Weights of a small GPT-style language model, trained from scratch on English Wikipedia.
Size: MLP 640 GELU, 2.84M parameters.
Training: a variant of SOAP for these matrices, 120M tokens, 7300 steps.
Each number is 500 + 40 x the weight over the matrix's rms, rounded and kept within 0 to 999. Layers, rows and columns count from 0. Numbers have three digits each.

# layer 3 MLP up, 640x160, rms 0.135, rows 536-622, columns 80-159
516518544600484541467482495482584513521538536542521519463511463517449530513499455432473468488556491474500581527487492496561500453490488493457530533477481459504529488499514504403492507543434512470482548506420539495513529470528576457445515467
435456485494511502490497520585554501519563537510529573438465484487391500473473495469551536501513523543496531479512455524536504463473534496503478523419495482518512477409469485504504479521474527496457500482462547541511550456502539551458560494
573544467487505488501450463436484513515557499443554507507539453478393489465542486462562519558443432450482510476503549498523565578495551436510536438479479540486496513470505510432531466516521415368476506564459489485492485505507439509440490484
501537516494476458523554528483463503485536528519452521489513541483493494470533521492469488458511489515545502470505488461472500510467515504504515506491462543525511504479528524517496475518515485497493501505553506528500514519484470487524556459
499538458564504557596550546519498492498504517450504490455567501528507472494465530501476463555502554486432538543514551448558462463523523479497397508411573478561614572483527566446573489438504553490601448516574422533541509491504443472458426443
517586472497556527548560536506525453485532525465488523473529550437527480521507525501471487559529519400482455441509539477583448474477522488503495465498523434441566498511501487421472512493508536446458524532494484520546610431485460489471476503
541550552523476533439539474510524424506513514507503475487623537462536543444496445501541466503431528481564473513528516558506496454517501532547526451473531482517512522523457495489519550467559422547526438519506412427478558455417494468515436468
506504488438462533521474474504523488522531501517562525471596537463491520490500480489537522479521514535474518487499476451531543522446481564500507548527535481503519567522507414504492477490443474528483489577480506531513482562510461487605562473
455532475544502544468512497500514517524553565452533560536555537573514480469548455498536529446496533528477439439489434459389481509516514468430473461518450478545441530459409519501495533515480453538551523502504500476516531492474625497541472468
551499470532471448511471517529485500491488501501512500542524489529506522539561494519516540517462475445439478494472511509500438457477526552482479462501565481542503426477451420501537562487477491471439458566510503508558490503459459483476479532
399483484475495551449495528507557449524499513575487505535551534509533627567532370542430502517520550494443514446523454487495556414462529501536533499483486537471570518481518473385486483454448486449535550518484506460507492460483514507442534517
523562505434487525574497543536485421503545553533489510510443479522537587514441485428486427516508436544507501532539478489583479470439526500475471461432459476513413474489507529465520560476485518471504509481484540538541450516542540501467459456
552590500506488417544470551521521504504508434461456525469489551483529495500488458467469448509512464529501448480463468465494530529481492445417518487462570518564441449545546520517525517554436505502515470541411496471481555538523495535438501466
542519444509509545568488561510460481453486590453519463482533450523464516515474538517482512449563479477525545473444415556506490484520520554559466449402473551584432507499505440484586533543447585496571432496396445541509532484506477486480507570
518508523485633504520437541482506438452554468569514536566428424490495612513474507578501533437504433505517493517451494546576515541492576478540477502464482479453469462516573489479541426516429417510556477439500521578546501497517457608578405521
502537536550531511557515520483466541502447513539478517485480465496443437492481503482501556521430485494559497489428474449530559472466461423428501480453498471478482478476525500538487495474407537509577487459495513549539523467478554503524470513
544491508410509540523520490524503464551507539458567435484505553537511458462544520513541511523501525530443487588474420461441555496531452480590506479484593517519546461522508460432485422501537543530547492485531455505527540493523510518538522488
519509436505461517530427539562522516514591498525514544518435557557414510503604512505435539498578471516492551512472517522457561529498523451482483468428483473531502512476561445518575500502558465524565540571470451505486538513501493560571466509
515588516468567450556507470492510491536488516558555506511471485543444531488612489486530481523569531547524511494436477489586575499517541449477540467491529508545524493480507471551465475503426486490489440451498506483554516526543550547477525463
490509520556621525535467489470539572513497492546538522457453473494457524511479502537518472536511543492536477464506537535484542518428566429487513478401490544539463497519509519466540393510477553516502566545480488487498507495459464557543541437
526583486490581464459525500553533479498449532479522585494474618477468497515531441553592493530505453486492515456510501486513489508412582413563523462510484451433479459477499534541459541546451481455437469489500545503568455465517468532481484496
471522536443506486517475509524485490541479571524559469530498499503418520506490440489508521503593361528521505503475527469452592539485521533422443498527473490491547467534479460483488490493521417482506581445572508526499460510532531503458524507
516555505549456457569466552461516498458511515521591454564429506570481532458468527507438523546483427506526475467491497478480513473442479535453485537512444570534528547421551441477552473531511483506524456452548545580487481487568484469575517479
465558468510485483493518576468445538459523456550447558493493475519553499520488539474483516551463478512452560451476515413526420493520484416515541493462484476567578485430501522506476503478504522570492482500489523530607555495526507509478515464
545519441541481486530517531441557483535548547486502569533486558498482447486511400537470540463575484528445467618477522546491492459513520470512478547474505486512449394500484496528517534468497457462535446488513502505473490514534524569521511547
510466491491442399558503502498535513583537472577519504493472489587493478471427565503430477538511471495535517550537536481530471511478551559510519465458532470501501486520503497550418490503519391473470504478421471538507559528466495576456472588
476447469462490537524468501521473481486509477563448489488520472464464505523474491467472526469433486521467522462564455442503513513449529544461543448443500421509497540429515487542487445452567522550440499465593439519481543498461463525558424504
515529536516500512567499534399492462497452513552487448544540506526539464524458570482467563538467519487503510529516457474517546534523544526446586479549496467510483474562535533482451547558557455544440532495497449530465553432547474393430557482
522487473501499545437453499451522448548513503464519468461541425448457526535442524430475529616479456436527503528470448532462519436536453520533513456611454488525566510429465513517454501498447561441517512527468490401469552437530558565549500547
516482541501553530508545423543478558556478494601418424471440458459654569464436496499483463532434520530430514509492504465501537467513405560426555498492481434475573450583512457490511531506459553496478492539554536476443566495510472477533460455
460512477583466420493469547483481533530531532430524505460483407529469568492451485508478512484507508495463516485553516498461531526524555507500573525570481508556589504489463448522439435551539470528469458533516467569533508493526525519478543503
507512469499555447514491483455434574448497508462469478492535447465474505465494467528494510496550506468543520491540452527471487527485525532484507459521536463453522456444549531508485447468497497468551550510463423481470532484484433584496496473
412541526503484461489515434463467469446440503478519547546545499549468499593486489437551517462470416470543570499482620502531551532506492577464499486513485598609415520459638546509490486499526475505463541525524409482476531490524525532525531495
477565461613557486531548564523558463558571420451533520482474431486455440480424554460508539507430535513466485502523602564493513425525437472533532555520528443514481527412496502476540526506517485487473437503558430548524581489447476499517470544
516513456527494448408485555519486510442499585565464569511491512485521608511515507453437548519505523447503460571461385485504465524503536557454438520486491456519508471409503534519516478504463440500541585487471492544445470496556515571516519474
498539500508567460535502596535491557517515447523441513509455533508522479535526519527488466480493447447521474502502495486571523538505513477497441474506431539477472419499474509537390435485497422488454491446505522497470503452536494500514543532
465497544510586448592480469453421462477518504563549467452515518404459538491460535422497484479541545488567459527521491449537528536486460541494467587536514455463541529485424511542446484473574485415516535462518538498512483521454525546494495494
488495476485469465505512448519481475529545526496551422460483516468427488517523553501558496465601460532545492514476568480484519488547509522474460491465484528441509501468474474444494511536463472505440512513458422569411504504541510504506452433
471482495450490469557459505538541495495495471496534483465522486546474478542464463460503515571505507504525546480531431516510535580468531486521491546433459463514524518507501505510476535468467473489552534539568478500499448533480569429484560511
528509405537493477533584519541525457438534557555472483509428597446469464492516503531504482487490545474510472514460542474484508529513497485397512533471460489496497495478536426475494567496487496554491548440410565488459481451485513516563478504
575549542502564475535464466524565441446499521525570490447548496521544492511468510491433532606551556508420536579480510434549485483523472507500570478449482521448502404498537506455566492499446448485501497471477518533486504480526496488507519448
520503440505507484449496449494477444448490596462529484486560540495494514453481494554567485488540568507471535457571453448482471543506531496493478486386533566485481546483467556503556442493481517425532502492512490493442554533516462431501472457
506516498543475534493464516467490534521495552508558526522589444504475519528471513496487416465483511461549512534410516543542471483475576534488504445545555566462494518480533568440512545487481505504556553585526452557479456501503456557544495515
480523477436555396553487498544511484509436432541538501538480480478479456448419513481445549490456452590578517551429432497528487389453475486481456558495464513551413482466518431502491540555478547493537440545516541587488506438533541461526441472
453485493519533452465437444503593483502560485494446500527477454514503500492548500524437510488548517441534497534473436484539517463567560556496517499414515443491508532472423463406505439619507522498458525475436473443438516456557511532509624591
479466523526527467472472526467435504541512586535516566517543482464480505501503451446476516505529521492541547441555555495515506456469481506489539430471461544473487477499557471497493531515495529505477547543484534458421547468503462547508512472
496500539513538537436471494476481423537548517519495455568473439541494480539495447447505516442490455478505499473608459476512517524496452436495436458529562469509553489495537535557467506468489500514542532556580463505526510508574582545485488549
487410436473509492440473496488517420516472531544528524504496578499508472521572463531508550554556516491488465542453506475473484519546556453445474476502434423529537456514454453494544477472475497500500447514491472507471488458570488577519425503
538543508453579488498447573503508480565526500505473496553453478524427491446459459554473560478501474580531455488463505464503525569442466517418494500456536478596522546491447433530475445472435476526503475409513540470426513458555523511442446513
498421476514453563473454523586492517531552510420459501505493521468477482479460530486495416516462460457531477435475569508502592567504507502490503508517442589515575531503476524490406504485523508445507401435520489474499528469577524480466537493
467540480481484468512551460540420428527474467459501481499477523527502485586476469491474440494436476536535492437524464468529533444508484464500444459520563530484495481498505481586560504460470503527515458517504465510421477361542479432531442455
474563476452526458579509532490542442485563475525542507500448418523528528503427510542552486466464501510507443534489522490487501491488513504523521474478462452458447500454604467492474602536419509483455498546512509482460507540530415504455503546
545551411567526503461461532454538446462460511508515467455514419511531533572481500480509512488481491452493524455492536509509454491492560497522501545458534519506475482467569488487483415473484555492478557509492513557451532466553484464508511501
445556480455494459560456538431516522574491502458417441411558484475513485501451514481543604430459547477512497539487556515508509432509458423578499457493470486628486562502448512503511525554527428623576516508477491526511480541489504437415481556
491560492501457537520529489456481509475475603445478573490594480459498532484550404514461452526543495474501542516507509499483467510503537572541523461569479544460503471532496477466494488541504428487458471554453538448480519550586531546526509569
484589511482511451502446438495522430519476508495497579550521473522519509506477486533468519543448382487561566499502521523495556556533524534486501454477485572519459529415599537472532537541461436584566534452472408432521470505519474471512541480
514546482498488432544554496552540511530484576490545451530551502495411464544415488524504511513461459495509591459505503525512516500398580560565504419469562497541546538409434538458417535482557498496487476463503477499467477457444496484493552497
455554483488488459583513466452546472493524461479511507441456462533503599528429511470534515472466442412573580503476525539502542520477568477529386502459570512450592447487561549500553468464491463534490506430483431545449517529520511544559435493
529512454543492469564495512495521467537413493453498435453482487521466499514471574478509522446491478510509548550488498528496410456464519477473478466522481491539502563457463492579491536460506493545508533485441527544503484538469528536488537539
505497491444509494542450532450489491570549409538519501511433450454557572497475517471542486465494563521506559498496520504511513576484565513560530511528579499459496536464455424475511532498452437491466556486553520543457524465500521446543556518
488586489487549529552473514525484429484519473507563518530554495487494442470486473524517499455544538476483521478537513502529432513522484448576472460463590498479520571505405502473489550454478523532539438550549486503436518503555450523498463523
502543482476536508494483523557514518557461515477527490546472530519507463447463541491472462513466517469488403505534509534475497502482444479493443517489537475546488467410525478510430448485475487475480504500493553458489582468503516511489567485
429495518407597540501499474513411526466485538482492466590541431543513496537524474445599514463552439456487515526486460485569421530562516517493493526527530466455478469449559486489562509476452510537542496496493440457540576507535480521465451500
456454473525496545544532523456490522484476531511513499556508508555525563494450498570445521491520545497604523473517487478415470534515575482533462507468524475531532496450513463382376406498442474496477528445463510534456566429563380544452474550
509557478540530447563489402477529530450448505524557435561481583479580510487434538477479538487499516506521492535522546453511524495482423503531547454500502511441530485449512508481477474474563456433487587420448484477434572437531499520540448509
558481428546528560501523535432503499518519494604400484599485463548467479545512417521569550503487507463418434517441483514488447556497512616548487528513515432652483536509438440510475567534491537456605420434522498463440469573513512511483491429
488474465490550469595462521549575498515526504579461528501520504516504528535507487513436517387472485580550510511502511554481511492503584486475467469529514464580496425457514463527527520498475451498475496408501502517452479530533533457463461509
463542446580500458472499545537477449502477498480521548483508494462600486465473447591541555506452468446508411512515522412505505559547497498510485480468473533490548538466544537551470437458440485494546494448478443536485524468477436452505514462
523539492534539544496500474449522480496460418497492469554501518479453476534484498541462487563415427517551527492553466477492537506393530532462486436493520453510441483446463509538426527470437426485511498481540542556536514476522525515528487535
496531495502563439592585484544472459541431466514490549458545452471448463480462444526503535494530508510444520490490428478508479443540516501551509509530467479486470562482477475488568526442408517505584470518461433557432563469522471449534443522
519578499441509484503443537500501416501465482506524475528483491526560554546487498457511463558477455405532451495562401417569461499536551461539542457624445463471473546463559463384522458598478570560528484488568476490502572392579513465505517437
522529503546594504539517445499431459568537492496472513523515488515469530536547457475524540534447456555460556507484506533500441584492523477483540510485501451499488449427464521467502498485586528500493519526531545426537479477502436571477510476
441553568499526449529537549424509489494534485453482519539503480535503496540495586491509516459539495548515484572490427602500549537472552488458505505441523530524422459458467504493415483497507565448438501450469502503518478491457487532478559552
534474426532440512484522468487502497485548514487451589474510525539453582480470541575524531537563477486533461463515501511513615544495494465513502537510518419593511502442533538456463435511525464454489500502498472534560512467487556532516441455
533433488443530503490491523506551518525477511551449506493577445494484510501404521498527506518475543526516541458456515428540498519490560508497508539500470516534494539555523402499516532454521517521507465510445516519462479504513506485541484549
447548509616514538508444460525542511513501525520531483487462487553528445536417480424438544522552429437507577513496548450523571509496510536520521505535476523446467505459593536430509486524483516531422440466510496516498578460497533474461516470
518549446434433474533468494563467488468426524564455506569491460501478461514504575579498504533522447465471512486574477491470498482501519469487472441498605488577505518460596463461511498454507422516539495426547477511505497467480483489523527477
576504504460517514486510460606453386523443526507508455458478435447458423535418422501422581462480474485464501475548469497505535541405511549506476468485485523464513502477518395515499493478478474487595403443552479474471535450500488451475528529
497422454440540502474534511463536461483508495459525501414556494472466530470544508537500509445508484527470473485440496522498513454494487492463434475528468450585525511506501521459476456504465536468455453473487464486462574537450506529560487446
495462432449553562521582547465591532554533533512465477453529536492504477569544511521466510540498533572521464435501498564475565401562516452451443504490501421554523512497518539516460467560471450550480484519550464522532573472512499448450485480
481559501459539422501425606439538574496450493564542464483501504448595470453465524555486449482507442465539485482570564507455528482516441499467535451453571469564538552499475426599527473420581388484509460524469467473501495469494471502460454505
437536531493489564481520563452437468523537488448502517515561464457493471516484510508500548513517444444539511444508599465526532480494445502493551512573513480578483610535586536510546476467456472536517497555460458509519468479519450500497565482
493506481493586489507488497447553475485556504504455530554557485461491501425554525474558476473499456458401479473480496435521547521507416434465466507548514444493536493500479470551505586504456537479497557493438526514457488480479528433637485458
535505497490533503504511468484545478475414514521544527568487515500522469494465539539561572530546533532493557541541525503427524490512539490535427476491466530505423530571580518530507512465573502493543406451470454488457468517535481468623531511
465526457483502474511451564477488471472484494466479469537533595472474467481473531459513492496574528453467569536513507514540547453493497481517501470529514564454582471470486469506469521499451428568514442459573458537501461489523517496522522535
549489510468523444531472484539554526544550556438494475487528435484569496512469482492476466462465565492453523519487504539574476457490490474557480498480495499527570469471520529503575480481524565384462504513445506476503565543510430507507531460
538456549524569473507541488469556453567530530541484457507558535511558547476472476554438484477532522444544448507480457488561461419431488525513525479462529465461532413501578471472520534510516444509486415498444536505468523460485481495513549531
# layer 3 MLP down (transposed), 640x160, rms 0.112, rows 536-621, columns 80-159
494430525430507515522479507505479511491465454462453493443462505461494496535527568503499492462478500481529472520508508460422449440464500468528483485483528525566466577542473528547501455569541519494526488505539410487510523505475462426526505512
508505530428519519593462495469499444504488473492458482546487579523549554518489513500491476591489468485503482551523512463461519462520535499534515476520429503545523516535507527488534517492519549551471535543575501480499409516518516531474476562
546416552487472472451456539532474507448530500558575463529556548525468545526551513508445406534460577476524533503453453513494578528517562457523572475424510509489498493475481536485574544548526478494428436584499501435591487466681479510478456371
437517524533518515427498506509499552495488490500579503439440514436519514571494491526502507491504515537471525535520529588526447509593468487536481568548519483471489530510475471499509468504484536512439513520507446496506486539458553458500516540
511401533408512494527539510552483522425503481532466557511540423558537473506509507526555557519485517485496427512438486419524459496489487429540506435461446495507561460559549530470563460516473455517363513506465498444462541506482458542524479543
557476527555528463520530449474528512479578482510551544584472537487450459519548540519478511467538558462469486542435485520484474494440518576538442493503567583541528402570514487522495473494446486484497486450439489498565511531499480538511511522
428518513541455538505502503488529529564518476423471466530465468438491451483525481530586542468480511509484490547433521519478547488495554517459514476576549434491520481558535573544445551476527450569465553528451445564457500546502465427523420560
424477502524489510543529485507527484478523484431519488497466568505474523495508568523451523529450502468491488501428473466457465510467556433524551511469470536505464530466506576467479470511560524485516472475527481488534482470488472507443522433
447498496542509470471492416475498549507545529529507501509562496483422522444482432471490516499486452475503411539461510463459447409520547540546521577546464453398497498485469415502512523556483505484512469527496587517561512454421493463504510479
510524520482511548502490535453508519514497437484544444470430492549458482503487502476421533553560480513545479538492519533523535540498507446506536497480518495402546517592531523477473424558550442523513521498560567529492485482478521476506500514
478529535499536507483564475563552532440573512452555504453505484493493492526575455580542518446515458567436568492510478509511554531485492567437459489548454548479535474488559571496480582430543520524497479455504480449527453470521396389465471540
544483535466511546458480436512455531533453510429483483482544521487439526426490427501518526543481513549516518497510448506513570496568552552481502514532477528645565490502498520492495549563558450467511503576519525512534518493556558450445494489
455474511480549550487473493521447476510501478479494530550562449441471492500504491476484455538486527480491532484398444508511451471481500545604473546471499512446496469470470500501517491509530464417525466486526463494463496440413481522554473556
397542582446499453487471518444459528451527503465545503582410444508520436496474422461474466479516521478524484437409588457444443478510488526496415544525567435559549496528562476485531537517465534486517473448537538430391439466606573521568523437
598444499465440526503522429483459514426521501530521496393536492562446538486525520485538553500441394523513554494567488550552475487527532509527478474450471508538487491486421522512507522564445478489421515532506495536577561491529504487489446483
423528539496506506505569480478471520459625569511480519546516496425497511495471514525538536501485477503513400526454516400438487498513503542491598527500499598580538503529500424509498488467464462397498507499479490440501483535478517455476534507
492479465518497481490611474496476528458450407493496479526412522516487558484538510496463552529508520458452517481518455544502427428522553419503547455487485480441481478413519542553524475465538515559472499481483560459505463510522488531458578512
532456507480519507464530482448428426529500408472423555468494497470552525510419487418508531474478552506513493565493495557534476444448466459512524553513581497398562479503494513479469497500468534470470493516532427557517483452466592502530458479
458397497460502536509516530520537505532441469479551453539453586511542503499473499473554435437538543546558459536438511498434479548478487465502486493526505512519489527521474498491427512526551525516522542497512493571536483518534468419511454567
453569499482509464448450494475470521453493498514527524540482464529497495506502487495473472523506461550493563482531491480545485484538509582549463548489439498484436423490526490507566507496546491521503515503429524432465536520560593508512495503
518512507522488518410502486472497553510513480449473554522495462437462522468457463564516467517463451542549537484470537475540433511453523476455552556465492376381528513513493441568550525515478466450491470482441521468514506540536508528442467577
469561546578466463487417441488499509494481481544520508454540491483490463475413507478517477530510519488521522496525490459496518520529509497465544520471514580449495535574582472430496474498536456466420515517471498489451537578490556474464495451
532561602547513445460553462497507509478598475529555533469527457466495483519555446484543482513481477498422585531562453491458489467508581550470515447488533439515442460513536506474540564402557482507522497447473447494443577519438547496462525534
496489538539451489442539488500563446429510516508461495524560501498507525494493461529451473483559488533588521504471552542483535506521481470476515512485464547515521481561572458497557521493446437515525501510511547455477449478494446495473506454
520472493480526496487478459483430522498461472483493466422495511445467521506501464473518529521526504479479546501552442464457508523515483498540569501460465489463475460484578515523546584488535542534448503442503472533449581419462522449488473557
522504588546499494438489453501482511450474491419477488507514450485484505485555441475605491535448464497471509457513459482512521562498524538512478502485497485483523489517540508450525523479508586493471473489446499533483580496474547446582440480
499370548508469448527472470539526543497482528537528522551443548517525535496442529528526511473582489507488536454591468458514501483524544441540542544488501487415489493451502535469555532500488523495518520468447528470494470523545490515546585539
465559520482469525540506467529473479500566497534483452544476487486513480534452508528553519519497525531552416531504541572453465501500496500517441549486498430462450522476488461493428507505544523444511512496453525488502530519514491480567525485
541490487548507446539498451535489493508463496493519480419474505478464493501511407573401511556582435548517475587489434482625572537484506543525465379561514448467507438483474507500446413530438480518505481492585601451526496513561510547487551510
551456504523403551429505494415550460526488501520468496497442533475470486478484482521621511445494594446442495542561576557542437509430488518471552502490559520475537391540526445453509439488512557459510474457447478517490440492471461492509467482
427506508502526515586529485467560531488439540537568504522448497433501506516566504506540487583540514585495562528512463489535452448562445601497434493559513538517475556539508519530516517492480492534570440453452457509524476429492487478485475549
519512503589450439531498491488507509512506544509502509469518509460520456446520511498535445436516527540468493538502517472532454541507482559527518503518476474506544487559503523487488492498449493467493516486532461427498505461509541535481492508
528368461442534485429535518485507400400490613526411553469500494571471555511468508450443606466492485508494524521534564588547492520431536584519475482513444573572482492541500506495471513480480425538486473519424503475512408479511551542516517467
491468536484487429538472493401530499497456436507508524540516463490587509442483531557554510492500530387541511552452530471556443546512558567526468499525509485527593537531473515480412519506529496573424462404532471488537530592548498520463492533
493568437506493506464426433501532467606539559432533532459483477446487492473458470502527456560489505506423389552536473494506480463476481580511435567486496512463590462558482532483557505577443595512486506443456484437474421569520511553469512461
453481527473481499501531493519545491485508560454509540546565518464524457447491478456431470504478493470531455548451520529513442511524450495456450567559477498495488476518472484486530515487562550567511536523548511486540467541465486486462505480
466461493467452470484513453483506544525454469428523487577482455485586493451548519419571448490486447531441455475495471518500485483496509522522539453427438470536545520447489476510507522566479511502499462509442468519573533460558467451450522491
509534524466547483506492439525425462469483508499553496487548551507573454507525562445493544565523511510459492545441525561484486478568515572496457564511531503493495531479470504505553457560551493494481458506462519544535470387527568537508430446
480455511446530470434459529588473478536515510487518501540453482474564572521528546458509481461501488501492548542435548495470494514417433561430514504481449508469498479455453451484552492544493454489466476502486489522544538564469539489481445540
497444560485490456555503500548476533522514500477577565488537484509424520541467429483527498477445465439501540423532469456513465489507495485437471503520550476446432565476456514464511469511503506506512500454530495530521480524465500482510503464
537556528497480541522514444492468519504449405478598535490537497481542548594575534524516423529555564470459469490480435479487413543516599444531564550444494453440516379475485552502543499489451475475510424533545552519547504572605487565548516488
426439527421433532528516507412490466491555511466512500534486461399545438507504501516538478503471513524471491520496522523473519470529485496438489509519469516671505457507474528505510498502522590545509538574491497452530529468475414495538510425
496492453470530485483485545423474451513514499484458465587485438557451511530508449455479544446577489464531525571486472518550501448475488484527508569550574504460530450535367516514522497532468601540507493526514426436511560566537523490459515471
545561605550401495448468491507482547495583552514434469432523473512431526469550482468542558503509516465547501479473481448491452540500465473446532433531519471569514484501460425546491552507446547471509574471461557518457532481489502481488460458
479548483576512469467487414558544443563545504502546491514513442465514505484547527490427605552516559530499527538416480495397550600465457597544516441538511583514502524529499488434481472537517534530565466547567523474533498538500486543619494528
513444547508474519538470430486526550514499528517414545414443529502513458460541448559436531490479553553557468511509523528582475522555542519465469557462470484546508503514482445526480570467480438446496554512521581505438513463544476497432505442
480441537481469493526541427459541520480449563504510466525489514506537512516461520558507473517476532555519550480397506494499471401495519533475478520544527551545518509506533442509431501442489459525486473417457513504450481540420531503488472462
490546482497485531544512481492524420523512522562479490420500451511527518568519509538466538529463531473594513521486511513575509573468530603525474604483524505519471534507493550508572511525509530448450522480522622503446536525484496477496497477
521460468455474556490547446552454488492507511536496451453490536517468501551568438487495491499462510517443515445533524469464461449513494497596512448527425553636466477550437478513564556567526432510483500554541492475532485465374476454543486468
491527505418504424457484528428444494494533497525495555459574519514463521523479537479436587476470559460519509532515517464477508495559475541528515449492489492512514470472547512543497437504486567517515490477512557504583515594516480535458528453
468444572420513494515523475465510515468500551482496434450452496468552534503535417499470510439546532509531500484458495510440421529443482497491482499489517505528505508605509536465376535439592497553469498514493528454534454553503446508532520539
437498494505543474590514489427527512567539566521484451413487451493441481423533502530493457563483548535497508533513509442566545508533479479467550565570497514457561587473477485473496512530467525489475457561509510519547468587504518557427478493
502502574548455512532580454415525502445518497516429544517460520557546538463459568526520500485445442496558514505491512485408520472476434501481487536493492557621503515499578525541546416534467536492485552530529451481506444517473519573525485405
525589512608462553393427493517504493469546554513502514498547417570582456543521488503501439583460541523473509528505511435475440501542564488445463512515524525436446467509452490511454520518468477464492506496536439518457506516460458518475422508
530535547531548505561449380493500550530521492528513462566458522542468451530466522473534553487537526465525509511511520505522521412461504513484543480519476532529523483517474529520455500390480424528517517503491452459546500544499508485461489465
484411530410555462450563528464517428432454474478448458454488480488469520505493532467498517496508521530489523510465487515505480578435567490470495458502463519642538525532537515502528468550476460501489496546540599488470456462434466514501492492
483549462540459515504475462466454511454558460502481546486569501440535446481515478503540510399529493485505554509487466571441491537502514508482506557558462526443527512450557440456584490542568533470509397521468475456471495521558503556469413565
567482517501463485464561520479470461492483438512544587472474477536527492522577475510509586519489531484568633509547543538498477503434454553561470517567548444552410476552453490540374490499510542521549464391505441493525512471452495497447516507
522531520491509439491505519476438510458477520502572496454538494509536518528527469463496484526486464520436560487512504508510524489557509528520464483483483458476513492489439495504500513581505510491430444484492493548419541516547503540520527465
540520516476460509512511543453504472509506389526452528467500482530511512509501478430513523563490484549580494512535508503515583514527526466467446526468484479464410471554437569473479458501549517549475503427447502547348505488497485514461421554
504516545517512504434533451459530453490523541526551469482505494507452536541476495513556506459581501499568524502518478475499445581540459534488490482511561498531513504533396510490514465435497522504497491607495507521485500503507447540443545476
447441464473477483506533503484544455490516516505586552493575545549480517558609488497470498542516543502486530525488519541533525507485567583469508509466480510621490508538570571502512544525502494531498484543529517484483515490476511503494477452
549509482538535489484548446500516448477590543629389455488500491593410502473452478549518431511499544563507483534550504491497538494528520510500509540485470531510484449431510511455445529545484513530507528536415478411448540432487466526536492441
567442535593498486603538514507566535516440450547541529427515485445384542512520505590521549519490544426554427491568500501432456488499481493376513536444512524547493484462449539439492452524569459483415532504482489516555561567467489532505491578
541455488469495490450514518486540488486530466532505470417538512516462498521531485496496500501493565522437466434526510562521493524489569527489484499441437484633525522584483487454480531552519501539537462565427518500538453490445553554539545523
556531426515471545517451525564434508434434486489506482580545481471497447476570549476491468557621528512525458467461481474533483533473451543567573516430440467405538508533472497453486489446470539458555441483399568480440472471490458446530566546
521482592555445532520482487511470542569525470483544461485447576536539493520451603532478505515505582500515485524464482478484529478506525513463545581560503554412472533496550480462507492542553557483499487524494530502508470491424537534494522475
503480547494567573475512508554449523522522485487524539521472483480539481421489536540515499537446525507470469470521452515492482539475505450553485528507504542425572502413439514508513480445442540522546543483493474555599488503416549503518492489
516530526538434475416522527515501474451503508491522409497470419478451541463467509453509544547430395567513475524439485534522506509493489521478504519467533411450396474506487508444483512472496481460457595507561547547478474518539561505455426493
501523519511501436475567563561479451550514540435547476602479508457499478492500545482501518389549464513449507491591447428520471544494539522522408506517521477471474506495507515463494481497485510612446465473483496468460549458564520573555540431
463536474506493467459475579495537476536493488480522479474469515634504503470546499466506454561517559557484590586505497490458555447600519522412463451538433513467509481563491453419504484486435525430485436556504449489448470418476461605389475417
484560489479488484478458529581440489472477499488479548456481515433551481578499573520519512531484569501542460548518491496475555453509515546460465497475444497440457443515519530517529523516462454535562498529479517483483580495465472465480512459
508568478530466463523507554548462493500543582518530460513575474467458452461484496508436526531539488597478490445493540520534525484566500533459536411562477543488433549516561531535526492563569381515509463519498487560458524478489501433454530456
534520529508553516543529482493399521495489447430603548423447580450526540424479495511532512505441501460471474543435544492521554501450426520454430476513484493456559490479441536506465509494533551415502536461532513534441505503531492537416485528
547428567395499537511526541561503473521480473487554477507534522444515536466474454554492513450514394452464499572512478507509491469474492465527499493516467451464513418484532564495454430533458562500410551439468507480527492519479500490485474479
475452524453494461536521452501493498459480460470483530519538462479518531489555533524496555468492504525526483505488507518508438508471491470507499479495483503658507518560482486496530483484511552483532509544519479491546440525502516543458502494
470439505522529525505533479531479450576474494497503547432501511467568509535475496468602555474428458430541465499549521510488493526555538470521498562452498428482491523500539552544527511503584500492522552525508505477513501469501494551482438517
463518519568529557436402500559473469459561484497422547478531458355427485546570480515562510427591467524493481464483536402442559494448469507531540472505537534547453492479540537548589531456424485453553514563500546498428451467454529559488526506
495481472508535537481526538539499522526492508432512489507433552417487476496523495511506482506551522471485477582510474541446455517422439527566538512446542492556506452480495446459499405472462542448591465452498542422444471449429496496516478486
476583547526523574498484476487550523517538517438512454525438522400509483480472532518525525539422499522540553493426511491487513499404495560443402501578501525579484521530570507518490533476505504538532483497597564508496547479512496567516456451
476468506442370517583516520523487490584458442454482513511523529438468478432509406465523447372472534488468462574516537499475496494513537491465482488394569447536525514472456514477513462502520535570467476479442521426482505492558458492435483431
528493528519463562493506542484461517523546535500502532569590479509500517517521501558496479518510516550480506462516531481513533460532512537471521509500552535622488535552518538477546555548619531466553528494472590560497506508517471564460537509
513504490486537493465487489530449550480537446487427501544476532527556445474509552484517586515460561405500460456449600544524463460562512458555473475461507498562509487570455578417518517591517433461421523496513468512493489512475514462505525521
478569511445470557503488496505511504553451548477561502519503469476499475510446487473499415514486462521506585509525508482581458473517547527473558450571495566468515498431503478584466516523542559491513449496466464493444516532520459515483446421
559519532438430511495573532532483517455474538515552463432528473457530509501481593482476451605494476499535501480436490473484511515493534444508460473468486467550481503477504468509500464513511462471451528459498492443446462498540508434422442520
495503461488446524519523565439525495490498486428526567484528530481512480489522501602482491460522422536547472492546447450457497522495484416573469462514556458442524448440514557487438556550554454552494496502504519409485437515528561463471491549